Weights of a small GPT-style language model, trained from scratch on English Wikipedia.
Size: 15 layers, MLP 512 tanh GELU, vocabulary 29520, 7.88M parameters.
Each number is 128 + 32 x the weight over its row's rms, rounded and kept within 0 to 255. Layers, rows and columns count from 0. Numbers have three digits each. The size before them is the row's rms in percent of the matrix's.

# down: layer 3 MLP down (transposed), 512x128, rms 0.12, rows 206-258, columns 0-127
# up: layer 3 MLP up, 512x128, rms 0.143, rows 207-258, columns 0-127
down206 108:109109156153174200167095107140132109084104115091080136138098143158099106082134086077156133166116167146143135139166124129117190126147118153090101140115098149164079087147175155171071194164134168136142074175124110161133192146109119137132167168114118132120153127106098091167126140103133107096160161103164153054172194202109131102136092161059101099110097165121104092120112118106179129074151
up207 088:157129181139163147097159126090120018083098158147051136085177129174133115148128053112139112113107165096130161117141107149141172116133140115127117113182128140145117116093075147056182113081086123159108106136122143162142132077149148131168079143093176184077117115196105104115114102150154132163117137190136138142080179159084158154115163143111142083097132113157131110122195129115093099150154
down207 072:181071139117097088140153181129140181139143107134129163140082145067196114122174085116104114155144134127169124122150075151119114126112033098121147075125145169117191139137088137125133120117149117142126108129104084118152113142116185139129110074137110119068120188106140136108156188172114120113105090135132107155149125145131175118198070120079149067132165178209133142134129049174120131160098
up208 098:160089150153118156122110121122100092135141150119083115132165108153114120103112147142183130137086106111130169112119129128110094186077176092110118092167192083169140140095142146130189130133150098140063134092032204133157150122126129092106112152116162128159079101151125127178164079111147150187197141108082114141170104144147152155073187103185152116172125082117129108185178160086121089147112
down208 093:165124090198096075139086103070089154123148119189127119082153141140113117119088122116127126124163140103091094138128117098159155123133133132083121135119142191117072116124147110100125146121203143090154137130184129106080130168093107158177159149130159122114099115119083145173100186094106053134141143156169180188111124209117100112118154127153120170042177165171061161125121123099088148154147
up209 089:169128094125135137171079108152121119125118148119127124070135112116125150122112108180168114107092112112167114101097132124119144163118168101143138118197179053083164120086170114122159123132174124115138078112113165205160185090090070130098179201082165144120119095160151112106203085106195110152109098183071123143156112167205102145078112137143164088130135136108109124164152095138146119130093
down209 078:062134149059148141122179077107132080119151150170105168159106100130117086107099065162141111165140119133138120127121123123113160194102115083111140165091142123133076133132098133152129127176151188138039116186133115170192130135133135096140175163143113189180143111152104153102139108146105119124139134141090136111158169161105174090140151130065179087102111128159131108160143162035067105091091
up210 098:109128162159119104122117133149075124146096148147087119125141136136044121166088171121117124112119163103086150135067180089111181154128135127169172121155146154082140117148137128088136047071141158130105095211117104234142173135103078104133058131155162133132119138162193100112123092132135090146126145129126205148148104143159121175138156128172186089118115174104123131133113132144186124101089
down210 114:127128106147104152118193087134079135142155131146119129178187117152126129138077144152134124082149141121088141122081115150097148147131076121132173149174121095102117132124178100111154141172128177077053162158127102155103178173116095107150076173069120131068112142126084125103147104124119076180096181130085189129172110175140130157098174081102172098127102166147070129134150171073160117148059
up211 087:122125165149131160075129151121088116076139167085126114126118149117105138116125140145098136121073182098108129128102155137121121093107189110153132119171133177108184193122085093146144133069160152108085120112144170112126174146139160138192082164155070151121096130111108149151123132109153056090110105091141128180126117149162195174087120050142104102164104076078121095178120215159144172118083
down211 090:135155099130129075170113148131173130216101091053099147147122136101131148156213177133156092155125095139130153144146128141116135165153059076108119127044091092187121098171165114117104174144157119132144143138101116136167116133105132140061127103110192123099084119105111113142136134172120139144108141121145138096123149146086101065163102130103114134082110103137088173108100091172092125232156
up212 094:102144132169157139112096103132069094152163159154111151116174132081132159162127147113152045115138166117089142142102138101116206147109151125171051139187131110112173086168170174064122153119082151102088133129155165134130170080142061111128111141117169129108098091132157092120133127071149146105090126144146110163097113156151180168086103161110122131104073091107122138131146219110171078146083
down212 086:082078186115126122050140056200120137127086086142101179135108224140156119128112157138132140139103185091155099142126073148092113117156079123118146167107112142130135142148037091153104126168162136127091136133106101080130161088143123162108125153091148134123133111108107162072136183098098084124157136121086100154113164159165135165129092111164069175161122101096161206138149134146111123119159
up213 089:126059123204114156132135050096106084057134117107136064183146135127136150102107146179168149097079152076148203116106087169129116162111140072046141134148148131106089154129061112203103127134146166126161097121104184098106140199113155082131158102145092128180098105146105148128114128085133124131099115162116114118125154157098139159072127078130123130130117156121139116148184140116091116156112
down213 101:140117215109135113168065097147120177157103156130142152121049157138129168110159100153035119155072179099151134174123136109111188073094150095163126080140151173151166082146150150121106070128162076144178121146138110084175154105114097090126138062161194145124089128114102127095098157097115111160152106162189145126094110165127133093177110141138075140107112166110124128114140123152164123133149
up214 096:132166127140132135103122120165148155069080105120071107118149136114096107143128087132126136062125129156119111108111098088059117090066139160153111099125158066152125175116127069112131068152215093117178129114141099173117124123092121066149077156071169233166124146131122138151142107149149098149131091241123109088163140124143118147174149128168149127166120139136122089130095104110134126160111
down214 092:135149140104128121145124117108116126134120164206178158145088154119133134151114128124118108131089090165077116098129105123119092073186084163171066131085065171079079160137102140170138162148123144121120158150104142097162049052101124114077160095162135112177122140127105133109153138121098122073098137125146110128110121100130103131167050164136143217126149136145147236131122146124102168181134
up215 095:131105181193115159084130144160154082049126140103143126110143119118139157173080082170155168082118128119089179129119118138105117143116137152117151143188121094119124108105095128121155155163152192140119126104126178128121134111144099133137121127158177124085083080181136090147187078034158120146126189198125120116124097111160133184100179123168119077138157163064137102151165151129154055129112
down215 089:118084127135115128153155178109118126177116088105159163200141155098142140113160208118118119150140148175131119125170114090118122136152106091102090135104156130154178113115125131140110200115107093121122162129095138065151098108134099175069124092123161137000082165129127155154114113159138114104081098103138135086108138144120106081127058137187115100174161161147130172175130096156160130160150
up216 097:127128164105169156107103112084086106142136172133107127142108115105121127117141147138085119087164170152173091147095127126148185140182104167134095149112100125119156134183078120097105133093108121100107144177118121150187167108128080150132103158137118096091133191161155155072089151078120086102087145162159176157112199190138117178079097128074146126107128072093078148193073182104103109129061
down216 085:140164185074110111102152073172128118141081099191106118149142154129136146160098105125048136142107149129131129156140124078129111088115117146115165159106146132160139135097110088090119136113168161160105132074170131066159107030096241166082170075118154155132157134090081076130134128114103112136126102134126115152146130137135117075146122136143065184157180116139162134116174146142112182117176
up217 087:114134098207104108140145109153066082125093129137070126125154147171069069139086141115096135103109101092105173168040146108127112124106180097090149135162119110140168134152123084104153126141082150113028164152046174167156178190148110120175118146135152121135130149108144130114111122086187135144148105122138168105124137154132111144128163134124197103143141100082116165157150187119121111156071
down217 099:146104154143167185110164046129120104107116166184122115190182126131124114106103092147140111086098138113180127179115163168121137157154121110086114121208158122078087095078195132069077126209119148134090096150142114176116172182104080145116120112082142159132150152155105145115093071163107100140140114136114171099167138124162143133104137109126147109065112135138094081169137197117112099121099
up218 092:136164090231120079192131069135128122123094087199116136156187150119147117092167119099141121112127088110093116103103116161117110108127090116082162162110123049155021108131123100148099092197104174109138133175093083131143118140107105127136153109097167130211153107151130110106120181121122150165127096137127136138170163164098107143152083107164165121106114183162116137086119101101139151126150
down218 105:134123201134055139148136094165157171080093087070130122121182129100083160146183139133127082139119157128140043143157106113133151135085152132174084103164139155125093143142122145082181115153105126102106129093149134101148153163162134140117090081154105099166197150111156152139113099116082158150095136135156106104108161175105097118121139172156124070034091177127150119086097177193108148107151
up219 096:116150186160116083103165115166066087123165128164135118166170125158059151154104101143144122150131107118164164143042157123082146178134110137075126101118118155081137105182119167155171144107110187132113085123151141146094170120134118088084135127142122071153106133191195099104099141159125137130173118138140137156146085131126119178139161171147190090069068133142157092135179185099129094117071
down219 105:140105130154124187166121116164092124104113133154151101171179123140121126116040156151199108119142140107132158057040133123123129172106114165094064181192111123122153094117115132110094165129214165097117141123124095148132192146094094098100137174134146112132133141171096110155149129075119116125092099143053074141123153166096126082101159065171186148094124124133101146100145135141114170151123
up220 084:114161192149128100163163100090064118053078120148099111133149122180019130111126106119114154065098083092118158151054182100089150094159143127107140136116148131089158129137128099119140102126124151129085100196149107172162159213102111109136112134103149153147129094129136183130070140119172137145098105131109121149162162172093104169172146115124167106151098170088119136089092112166136084148125
down220 089:108094156118145148119151040127129117134152114126097154128214096139116091094074135184158133128144148099157163149117177146132119130136171145141121112174123150088148138138120132132117121180121188102118047142150123182110164154136083077101162183069083102100134087153145103092100098087106164093133156135129130086192161217171122129097167086131183087118125113106069147157098146116084110166115
up221 106:169109160121148070160115130069120086118140137101072160142108122132148113055102119113141143104144138094143054146103091149131133082169167147151113101152093137077196114126152113146140098087081116102149050103118158141168151125129115119193169164115131187141130182117118110066138109140150132105086067191109179169182156185143152150076120098118161128103128120090147132141101122121060169148180
down221 085:135165112123028166106188091197081137088087156089128178130178115153138126168080162087117144112101097047117133158205097099138121144126103159130115123158138170111079149127139127165153085177120094089118122078157099084133175107121142127081081109136139151140137113104112130111119164157121167138153147139130091134113144197129088097159145132179105185148143080079156077093168147112098120119152
up222 085:148174136194105134138076131080122044040098080195131170104133094068132068129110109106140124048120090111118139090136168086192122159095158083145155121101100120095079100150142106092123150129096161115084142137093080138178134143134144172144111149163111144102116064165119148113119165116138158167145147137121155182124140181117111162131109111167105160155174073117137150151147150075129121136099
down222 093:115117154130095115105120131156074198099134171117164170171143132132118218124140064143138122126101167170150151174087116150118140083132127121136126102141102125103148073128043066091072116177139107129168080122099151129118139082128118201108122067184174140121167132103147108152132118180122151159048153095156078105144131141106128102131116155074143116088103155162160121088119107110155170138195
up223 098:172073180114152125099149153135111120158137176107103155060135085086088108115126087137093120115109144128101101134147101085092162168097157114148144087153123110109168158127109137082162192134155108093143161103092160132146145102156170075200166177164091145141123163145110067145202106167165099109183095127062167129159110119152173114099125149135154082178131084071121107160123127183102182126143
down223 099:093159124104142198154126104085162167169137100134158133215120154143175095101136131122135123141175110159060117150152148120149123079113147134025117110172094113109102094127126213151132101114093171121171144185110130088083105112157122116140172152146094126157194116118143153183082132095126181114098139135099136133123115054147066058143129128140099080102132089154094147166171139115118126130127
up224 100:102172171135159120092085111182041141178155164126110129123144114092092139148139133104124082130155136127130097090101135105142203186137132159157097112152115112125154074133123194044136130121133127107079149145169110144144171091136071133096093130079115075111152093134096128110117131079143107168091152135157156150090120150156149175102135159150103119110078058175084119134123200113183138154059
down224 100:078073175131114112053138102205113166114024081100079128145107161141120086094109087141136141171147147099150095112120121156178140111123142152138172091118127093135129120138104089122123164152148154120132107112104117053128098102140170130106170134056148158148099160126074150124146145145124097087147121130105145132124208114137134134110094118180086169123110105053179171183179144153130178138159
up225 082:114117179084131186186155153101130095136097076156037118136143156149077090097155059124113069102092119136091103154114147131102161125149103162134141093124139108131110078095137123158144138143154173112178105133111065192157127069144075122117139143129165150168143133160142072070197116143075148135133071152071155108128107110120096144144102127137198095087118174154114139148114118091092158137082
down225 077:091166108138085106117096109129109093147163118109188151111162130136144146147079168118118121154156143107150152120154098191156100145110132080176142131129149153161158165153096173110098126127104080143096099137134148055120175182136151165163174118147132107122165152154092178160099149089164147126071080104148052148077142111124101097132100124171029034159111086141124166157144122161183093144134
up226 086:136127149154138143114122149113129075051047136124066118082103148135110129120144033174169110083060138128079153150111144085137176095133164099155138080141180138143118115137132123150155121091178140144156092129154109178128152133143129103199098129135151172138106065134100117142162052146161132115084119197088139172121088112138161147114158163073128108092106117087158110150152087132131090137187
down226 078:180105100139090107114119228141187188145138116117126158164141126100188141134100113108114158148197179155120099065132091160125100141119084141140153089137067102086123122136094177065158089125147095133088158142126132094091164080124109141141153121145127118104116164184168166131123159095141150082143140136149085159094121062157109099169102109173085093138174099198105148127103073170146139122101
up227 110:117157110133216129104061133147090168127139180157148117077112029088091161150039135113107155186157170131139096106135162124108119131109179090151166159116169099080179142093136111104121138085108111124121109108126132187129158135107144130112139167146075088105121120105113047150134129131120094153162109107184148115131135156201121129154116138138173081146106159122086168138071131149175118112085
down227 117:189100133115078148095086131164143109109069117103056111139100152123140134152161162194164163080107082152110116122121143100140138130106093151133123142150149142129110172134139107176188142139150061173159086101076100137133084108104108064165115112171149094118196150167130168158092107096117147089032134168112101175138107135096160146142108088081149160107180157105176107119127139096117137195157
up228 089:073112107127190060142117133133078136149104164147132146067121128155115103139137172156115129148106145115171152141125127072129162115098177078156150111136146129138147104144174162119137089061072107082072159166131110180212136174138106159120136086132111161181135102085105178148138173115142090136181147074162192105158139111111112104125134166112195070177105076130117153140101175155168127105147
down228 096:084130146069067127118146132104074140136090127149139161142121171150156063134124121079121160136201133146075119073097116121150163186133116097077137084119158204121063153137083174151175158130156158123143099073048161128125119132120117134140116206115164131155066157126181162161127151122121123105121117176086155139085146134113048162111161109136129093134111167115116197115141157109134145138142
up229 096:122108114195135148195164124110125059071090116166143106125141136127131056174132124143087086107069138103079129153115105074128174166123117068126128175133140130122104115149199139115126154188076196106129132165103092125152121124155116150127090120143146129128163083209173143074132134123079145121179112114081127170076183144089126154171121139111136118135128160131164147085166192095170139099127
down229 093:104162141081178102095068116155116162115126136120133119121123098153151132108153060177131136137123097155064127126154088116135074082136132160151117109115170090122100145137102137127167060123122042126174140132125150112067138126133095184175158107191156067107093108068127120158118164158141162191104145115150073138196126127179108107041150115150124209124139097140122134118131161184129136150133
up230 086:110117174184141075148086078123089064089109101173079119159121109143087162075137137121202068090105123117125138105084155106160110107087115105157082115129106153125159119147129140103155160137105150145086077129149135125176133080039121095116177160144122121114108157119180087114087148145105146133111061142167123191127180171099137164126113176098143147090080096125190125119143161080133080153150
down230 085:136172165110134098164073057205152108161123124122164116106124178118169165111128103111143135190112103113175118134155119142071082201097089126166107169162087123133107138188098142096111095116075073122122182157144108069122114068144148131155115094205155092146103142150126150138145120136149104138174143133066070084105127129166091085159085155146100077161110139128141118196126106145131129139098
up231 106:196156047143099084151106115154142100128083157155125124130128141144109171127134126193103076092072170126107197138123106158117143137081121109062125189110113151158113158149072123086126094079147234147076117138154118186124138152125152117158113130133145169119146148143138076118125093128133115118117114112105139186147126135083136127146126179108158107074064171127134118072104187152148077181135
down231 096:159127210125071120142147054113182145095076111159100169125132119140164128124158104124176064135166103150157085115139167095087136128116079130112131137177125111174127231130185140137133119095139106136129148092140104148067149162077112107137144147166150192177163094144149117148115123113070156146104109127122139069130114075117168054095133087134145128122131082150115087158142061083147129132158
up232 089:167126182150139143087154118112168107044152139075150106107117133159144158167103090169125154114108176103109180072143131149113103161101130135148156136150098161111126135144096091160142150169164149130088155124143167118092131152127152129182125146162096155102091105133137149187109127060125082138134172112122095148135114135176136204085161049179082079194152143049147091152127180173129100131092
down232 093:127128169117144116181097140147169124213107109065136144175127124108087155167211179111164070140139130135124129158167158119077117188149098080139099119106139114162156099141161117151116161135113132102151126137101117097150108090109129151061135098093161142051122130112153137131142112163146121084076100092152137069120169143108102083154105110143100102120138138132078226119136076156097130213160
up233 088:145113111209137125089175091127126086139122134117134109161166113125106142105113107077143117147137122135113167117141098174114120126042131067098102103196183104135134139105080151137101172135147074138119103107106166128086167179102167061135128144066182161137133119133109088186139111132114125172111148146140099106135120163095163156065161136186123132158064106195152072123140117117152072194167
down233 079:131101124103150128141134069142104108121061091148117181160135134188066121132155151132162146131100142113127088142135122122071149119100113116099115135138203134185076170149089114125110087107105101092139092065100125059121122210136082123174118156132119112144169106098133107124139090112181097066160164148180121087108141198164102193126194143098105168096148107140133101086174147107136171128169
up234 093:185125207104130200145104117093127128128102140097136099117138163132148107150162113124143102089085098139132082133096152146115174190137121148095118131149119144117131129121121081124161109128155115145112052154106123123090158133154113152122115159083149104145111169173170154160148086114127161123079145202085054198152098158140145163151103099150105150091123074079042074131136131064095074188145
down234 089:092149092088068132129098038118147142104111132179153147169143149193173080105159167157090143130159100138138119121161123152094177105120130060117150078124125137134099092116119099147109144116117130075114113066092163079117156205133114200148154139132125057154113146158152128100151123111105125143178126036172134100084123171098106130121175106103146160091117143145167204155157118145149100125156
up235 107:175077149152091172110136121150145068140097150112100108130134139084135133138135068146121073118088163148131192137107154112114165153063099106170121106115101146124153126138103135075146149141154187169073113135089153142087135119141149116122092124141178116127130110209166074147110111098162132138118089205081134182161149117101152213111110128158164117146154129061159142111166164138119127216068
down235 084:092155115067072097136169123092141184078146155090123155157154134115146097160154091162137145182175125149139087124117089087099165132059077116185081134170098127146107123117114168105123106146121099117151162087137097222145149162074117140188142151155115082176128056093137110155160074144138133117147134161156156165123086149146134083116192112082162155106088124133117152142076144160092106159109
up236 098:193138106127164156158128120131148106040106115111127139105117060103119104098129141131081182138124130150110098088109120175119097140116185169125114143105162140144118108143166044177080105115135131110129081148135151146151124146100108112164162136119168205167104183117137158124127092159094141166122082095156113115160165149091069135093108080111157089145144120143159160134065135011125086146176
down236 105:168144180122117113039109168110118104149156112134125122132083182131055080139153096119136114037101125141131053105147032131139169137145127135152156116116105175172130135107160097087144093152112132166135121136088127108063112140153136134141122104108102142208127199182139129136155144067111120119158111140127210153158114089181164149139154162123113131117142079144141105145107114102116114167071
up237 085:094138157151116180119106139136073105084098141099144133122125163146107150123167118134093155081034171121091106177076125081135161116082178114128102120147166155096146201171124114120172126104207144130097120107135159125129187160149158130220088147160073149122106153153176148100148173134158078084127119137110102156127078127126159177131129078154098102159115101100080116138119185151148172120088
down237 084:146123110151133092151144166091216137190081138036105141134118122083155116168173142139174082126151115180173130150136107133123103147149071105126158161085079045143121090116119132120098168117103143141150129127138148146147075095130163123080176121113196094059070117112131112116132146160101159119144116115149147081133144109098105074105083163135099182110154113146117167159110074138122127194181
up238 100:089125110128159149105145132105075105053098094142107124118088145122104114140121117101168120105089114137102197124116119103175156073100121066181153109146141116067186119070169112070169110123128118095134105117136113169188146057107120098109060151103136127169161094154109124090188134169210144148160101179115158146134140151149141139137108124151190109171128096142125189130104085188122176142119
down238 086:112140073169069164123142106169141145134131148106155113116100093135157158104186100123088106146126150150126157155141109166143151114171089113066161154136091103127182113146158098096114129132146224108091144091139134153146074115118118164147107150086154100142156179160070148123130126072104116098060121120047123075124157146115156145126182089089157139172102198157055163102109083117129115186109
up239 105:105133143112093127073125121139123125094131151134139117150125138120052081118123102196180104090146142144138187101084145102107129147125081178106162050097103114120116105145123117086146175146143147129123126156144106128154134110093070071116103139149115147156091161169175123074065150122109150116186065152177088155170139144224127141154144068149130093176141134086153118175129142139134142204069
down239 095:135142098115105183145089092161099162139116126154103112113145121139116079107150190157151116160104124154120162139121146102138142113117162130083181098131130121078080141103144120191126145135113136141138061148151176177125149170096087127158161128154147107061123098098154154158037127142036146123061164054133160139148176152180150137105161119139126025180105104167143115165092100141121122137146
up240 110:129186116151128090148123087131120106080091155134102120124129103105058168083082085123126119044053089121086127116083185185121149090150156141163141157131143161105104112142127106135160077126138128105054102215106108173164159209080121133144138148118178131169151145160177156140094099101121078141126107134148155133182143158122153178138120108104156112131143119071144153097090108153179106149128
down240 139:108099148149120134154208084089121083105138129108160108059132111155150087166065146170157165143088201092157165084087186119089121169151123091202171112165138161083084109124110107152077150156138088137085104124132155128106150110103109099133137179156087087139133081143161147102151112119150154119137091127094135155130180170225174114115156114131132081166119122107139100102161114150132121089084
up241 108:133107144099131163154166114075152109063164157109116120075102142183135106130068095119129139131043170118170146147139123190087126134133172097196143141135143140106141107108125056164203153171091139067147105137182165119158133130142133124114165214142138152137134126118103144111136100117164094134154123143166071129163197125131100100068138126114179107119174144126111159147194102099126061113116
down241 103:068164170103197108122119193121096130159107104075133188141111112111137103079145135093181108077183123147159065086102125131196106125103149172131144068148123118114110109156132108107169075135121096086144181111122166132112149152149126153160110087155122128154178083126225139079089111189109175127072156099134094129099095080116121124162149130156145121075115112112113135130195097146148124151149
up242 091:089189103143164128144125130138057145161073133136140093187109170135084126134133119093093060162122154146114148125138119118161186137063110141137078107087119135116135092129134121031155164112146143101075118104137108193119148062114178122106074119128076091108152164185082121122104105126164126124180099140097113196122137173120144137185116160131156105164113098139102122138141172163173155158063
down242 089:118043176136123079134177019129145071154119101192107147089138087127124190113166125155147126114135170132148115110058078163098080134194079089132143138162154143092096156158108109131101153128113105167129106155105136189098126108161169114110115115124149138165165224130100122162090163157112141118094154091133152108132158179109129128141116130110132081106185164105140133115130112168123125087164
up243 111:127134135184141137090127129110078094131120162120103106070115140110031149094091135134166062047109151119085164150108150101157168116094185092175117135196141148056135122104148162075189169095150133106104121105150150149187169114106134084134070152144167122105079146173125109104166107081176121095135140116145126199142110159161161127125177129166129112126103109146117124135190155160154119123123
down243 101:085106111100154070159055158064163089086124157092203107113092098132114168130156132183168106171096140154116158112142186094116128157151197103140127119138097120146119153069137070139085120100173132184129095138186151143140066107130142109126089091152102065059104093114141100158193166164118127060180144137140116166128145158159160103120136129121139107137127127112169175137110159137150120106103
up244 115:179119122170118164133098097180178076057109115174088138115156105092150162109111153147158118112089082095144083089137183166107118084142169102104124106110225055108143113086166080154154165157179123088155134096127112130146145140099142105126123177083122120153147057098179083146176105129140132182133176171080143122106101142133087137103137158112155138083138106143147118176143100086147099124164
down244 104:107121190089092147108134123097099089094133070171117097159108114156143164121063149140161146098121131107138112103098111151124094107158087214135136158056089157123090116164115177129098117144121152150099139093104138077168098156155089202138144103172176109168172061102117149111167196147138132091116111085176091159155109149112141112139082121149160159118152130181155115129171082132039123151133
up245 096:111164105158208094098155099128113168091129141162136133102168085145127147136089116111120104133144161142043093133134115055139175113064151108099152149162184055144143163089102147117120131138131121148104140113166109169118143119112116129123101150112104203125139080133080105139176161154087122165133156141151123130085127155154156190173159129151147094140031193163126094088073132115191136111164
down245 104:141101109127133167125110066128057128098141190092149082103160126097138108151107075096127173127099117108100063139167127078145170157104104156138100091077158118106078172110131128097122134102152120151094112116154077129139205117140159093168126150155143145172088117161093134137131137086083146143110115131167114166142218218121157130171150117142101047154127083132181172141122145158164138082152
up246 092:132094129118135135208106131091096118162085112106109126127137121118144055085173158168149163104082109091147091089131118081162177144140138122093129072174179107156177145088167124171111135053188106148146097126099108132129150153130110096143153146077170122198141129150097147083185101115167120114087084177056159167165119161140130156113103129161139131080147091125096132149104076064129174146120
down246 084:093133163139108104128123092172150090070112131061123179143119074120114115135113175121104170124080094099116169094161130148140104175154121159132170132095173170102082137161135156143136159123136104095130150108191092087161152087124110177096062168124113086167127107095143158100169124169091198194136148124132111074089112203065090111087119125140114183157112111132144098126164132162180084098157
up247 119:097081110158119099146172109165096068123095127167091143080149101154085106110137165086144160134111097122130169172121237146098145123116168097108199126153146111135099148137130144098111097146129099163101153162071121171137131159131114111129120130036115114156166103145139081155142139119201138157100180121144129105173115116108124108115133185137210110086108114081057147125118107152141046135151
down247 106:114129110092149133177145118084131119193131090135140105094109140159098108089126150114108125111131193130107145109160176137097208085087117132130137104092122134184153170071113188173183155110160061109101112148141101167165064143140177120167142105113120164138086112105120138156096144177110139051137068149152088151147171126076067160113112084132131086122155147119164144094155142065100165166091
up248 110:116163100121152091105155103088066105147108177114106157126142093175118080081018121122095130153159125117090113108111087130169089157162143151152067121148099156170135072141176141129151131169088108110111096119114134150158132085057096134119123161077101163122203133099093152086145079114150140153112085156147203165121179177130125137127154174156128117151102110137143095127159164083125173180099
down248 096:123095085102137130063166058110153129195170176152115116145162119159137099142104149090110139131127071146145171185164107156105095165150118128144118109103076127144154125167141083112139125143094145086102178132154133140142099112115154159075136109069127131128103133131113176130142093083142113087150134176203118131107114104100137078039141146209076059181140157097119110111148181139170174126166
up249 096:072086145143164168109172116134134086079147078140084131138159131120109156140096103127119121124143191132102119159136105133078179132145105147135133100153181079127145098111095110138132192170130135102149147126124112128130170137150054067139135156098130160120084120177159034101125143111089150092163138217169116092131119142173109198119134137119151128092140180109163094178079076113135054086155
down249 080:177074108130117115159210088104105104111128114152110153169069145109171179074119161093122192130116158154096146168137142113109092121112126157092141122134145084130069091096109207154138137099045112114112101111098149093158080139129111157167139122119160194100123145142132116121114128116186140093067096120126175104128171141168088158114150172077152167103129120138052156110189140160130112136074
up250 088:149115109165168189110131154115121147092111172099142102123131162131114153153132072179114145137079152099080125119085115101103193165104118135147135121168154165113101107116091115149169097091159151170140086169147137127060121126152127164151065135188103159124054100164166145137149126124106112129180108183111138229135128122167152163133143101173103043155098120083144089150104203165101150139122
down250 104:083104180129076063156175177158134170142083101107129146138126120111122122121168181113124149147157101167145138145137138097122075142153098108131129149099149103148162106169189137140082170171138089124132125125113118103178078122108111107053141139086173119061156146095193157138158138168113157096084112066142114038155126124120124047125107144129134111150174140153097159129160038125171119155144
up251 094:140068126150181153149136124157143146138135156086092094075151109118162157154131155147126127126093116082187095125141146079117128184134197085122109096141165035117182112128132092141191135115184122087147145093093153119101177113139128141159102181133124080141082127105160111155127112115210126139163156233124144115119079130143144136090129133106117134096091107062070103171152120127153085103098
down251 098:162131124125133183119126094082117118113210122170071068049122084139168142070121101098131120108142122108182162052131091117106107151187143146122134079105130127142121174117151144111136113135158116143147126108115163076094148129135137169138134174136158161142125100125123180111092177163184117135115140089180137177162154190131130159088153141138099064177151088099110168189136112132111043090121
up252 109:134122093167118100102138078142141126049149121131099158088175053088132101160056119137090181159132161101100170129083116182142104119069147137136186131139106097159110129119096087143102126164146169114126147073100147143105139159101147130112167192113124178122101065114090073174141130069169114154115137131152141142203154139129080159116131131165154112166140152081131072146168121096163064126161
down252 113:140110132105141099130137133075159139093147077150094166114097136147082105123101127131166131161124112153127080083087089153102078122127194059178084169091148140101198141160168104142124093157143159146172122098176118102128131108130129045187112154127183089122144096186126089105176112108087146194096153108136096157131118197064116108157146163156132111149179148160119100119154082135170076127139
up253 113:149159096126154119150095121132107139090074156140104156089105108147131126103103088161107141075099164125124113128186124129109125152105134084113166109147202070158150146051096040177131168108162130115136097158162105165130139189112161131217105162118107193144125103092075115127156114143096122158123104125151127122170130140170107124125152105096115093159095167056149139177106119092193069102180
down253 117:092164153083069090097112120172079122142129130183112109149134181096098087136164079135151146150109156108137156131166137075102172083124124130129155135105112125137103103098074122172130048106094130134101173106160160144149096142128171182211113097148136162091133214135099097123186109080150088169120103135092116175181118135111081143119131134120114110148169184142146138150153126101177065184095
up254 080:158112141153088148133160107108136116127155129168164141131161127107148087140135114106130053074138098152095133125069167156165151174134119149069138190134076118180090098162127130113066068164124173181125132165086102149103141118126103129099143135137212121123121121161189122144149122141104156150112110189072082141171124149110145186131089129185136155066120129122105097130159177057107062178111
down254 077:122188125076121129123055067116144148116144127150138109179143137106164129118161117136132178136126102122166154179132147145138111099096136089131087108195163170079109145135091143087157063082073104121134085111164164128167146158099094152150151094168081152128160106106107154097123115168167088127112140083130167078076123174133121059158129198104105198141138137138075168172123106181096151082155
up255 102:155108082154181183099160109090103150102174138065150081126164112133142144161099092145127092134154115128162147079124144121125116216155132149138105147165138138153128056147104106164122159147155090159101096142113192103132166140130106143167100135143180158118063119078122172142153131141095162132144101134150062168138134185166174132039098063163078137128088068117119104092135144069132122138142
down255 128:115133152102063114107099116153098128187092114199101155139122159094090096099146175119092131087133114148083106183155138149054129090136106129136158103103155127106137173080145165097126119109094163151151168109152110109135072135116148120144147173084115113156152177212117099101119113099109110052121158121169174084118088045115086121210144160079167170152161172122137145115162128153134147099133
up256 114:053155114157176094165149124135096112074116106153098140106148128181074115090136139126155156133104125117149219111103139097092135134093204062101140092172173122157151131054133148123127121102127089132065118151116135146156132175128112114117118150095119159178119072133121116108133149126102149129137105096181085101099202129098159126116153126092138113192074158111148207117150120096192091136185
down256 116:067135095126116056113155164139140118116169153123128157141119203079108157157116065122078093132146141149132127105129092113119127152165163124177122136158120167126145177114049157154140127104139073102051128187112064095113118146183185156156140141075114158065060194153169147146107109184121153160132125148128170115110127125135104188108124073137133090144117182090149115113082112101124130130103
up257 103:107091162163134125114107140177138115131144208156103113097122131087103117131118180170126083109129143140135143098113165104081178124144138095121177098111185079103116090144143088100106045106192098165124188164134113216162168118114050104097099185114122150143101122107043160128150112103125099130144147157103138087115142135173126137116145118139149105170132115078122179160080127176080161161101
down257 093:170108122130163134124083154142093177157063152165100155107156142070136156132170155143160151162147116156108096089144130160144112148168089133107122049148113116147168054149101098053156135118125155137154120148108144176149212062109094120093154103148125178175073110120096144137131170153133105095143150125167129140098164089130092133167089179103093047117090129077133180141085115125116154164157
up258 110:119153152173159129129167108086090108153110095167125124069148101105064090135076121087116154058089097106116096120139187110154148129149163100183144168125168112043113130178132134138162166194110211073064130182093119161173154154115118132120146129177121099150165116128140127096094163112133128178154155100163194175151085138125100160142146096147177115119111156151102120106104110101145150089104
down258 119:126166075173141141138155055127084093101129085161139117129181111121130119099147122142099096098153116101094141156114109158126149157132112118129152165225117147181140105100120141132113145106146186160058129168118138164144152161128132101148098165009139115122174165106080101088106122078077127167092143135098147131149186198124157120132116101105151058060133147151149114115137164146069118142117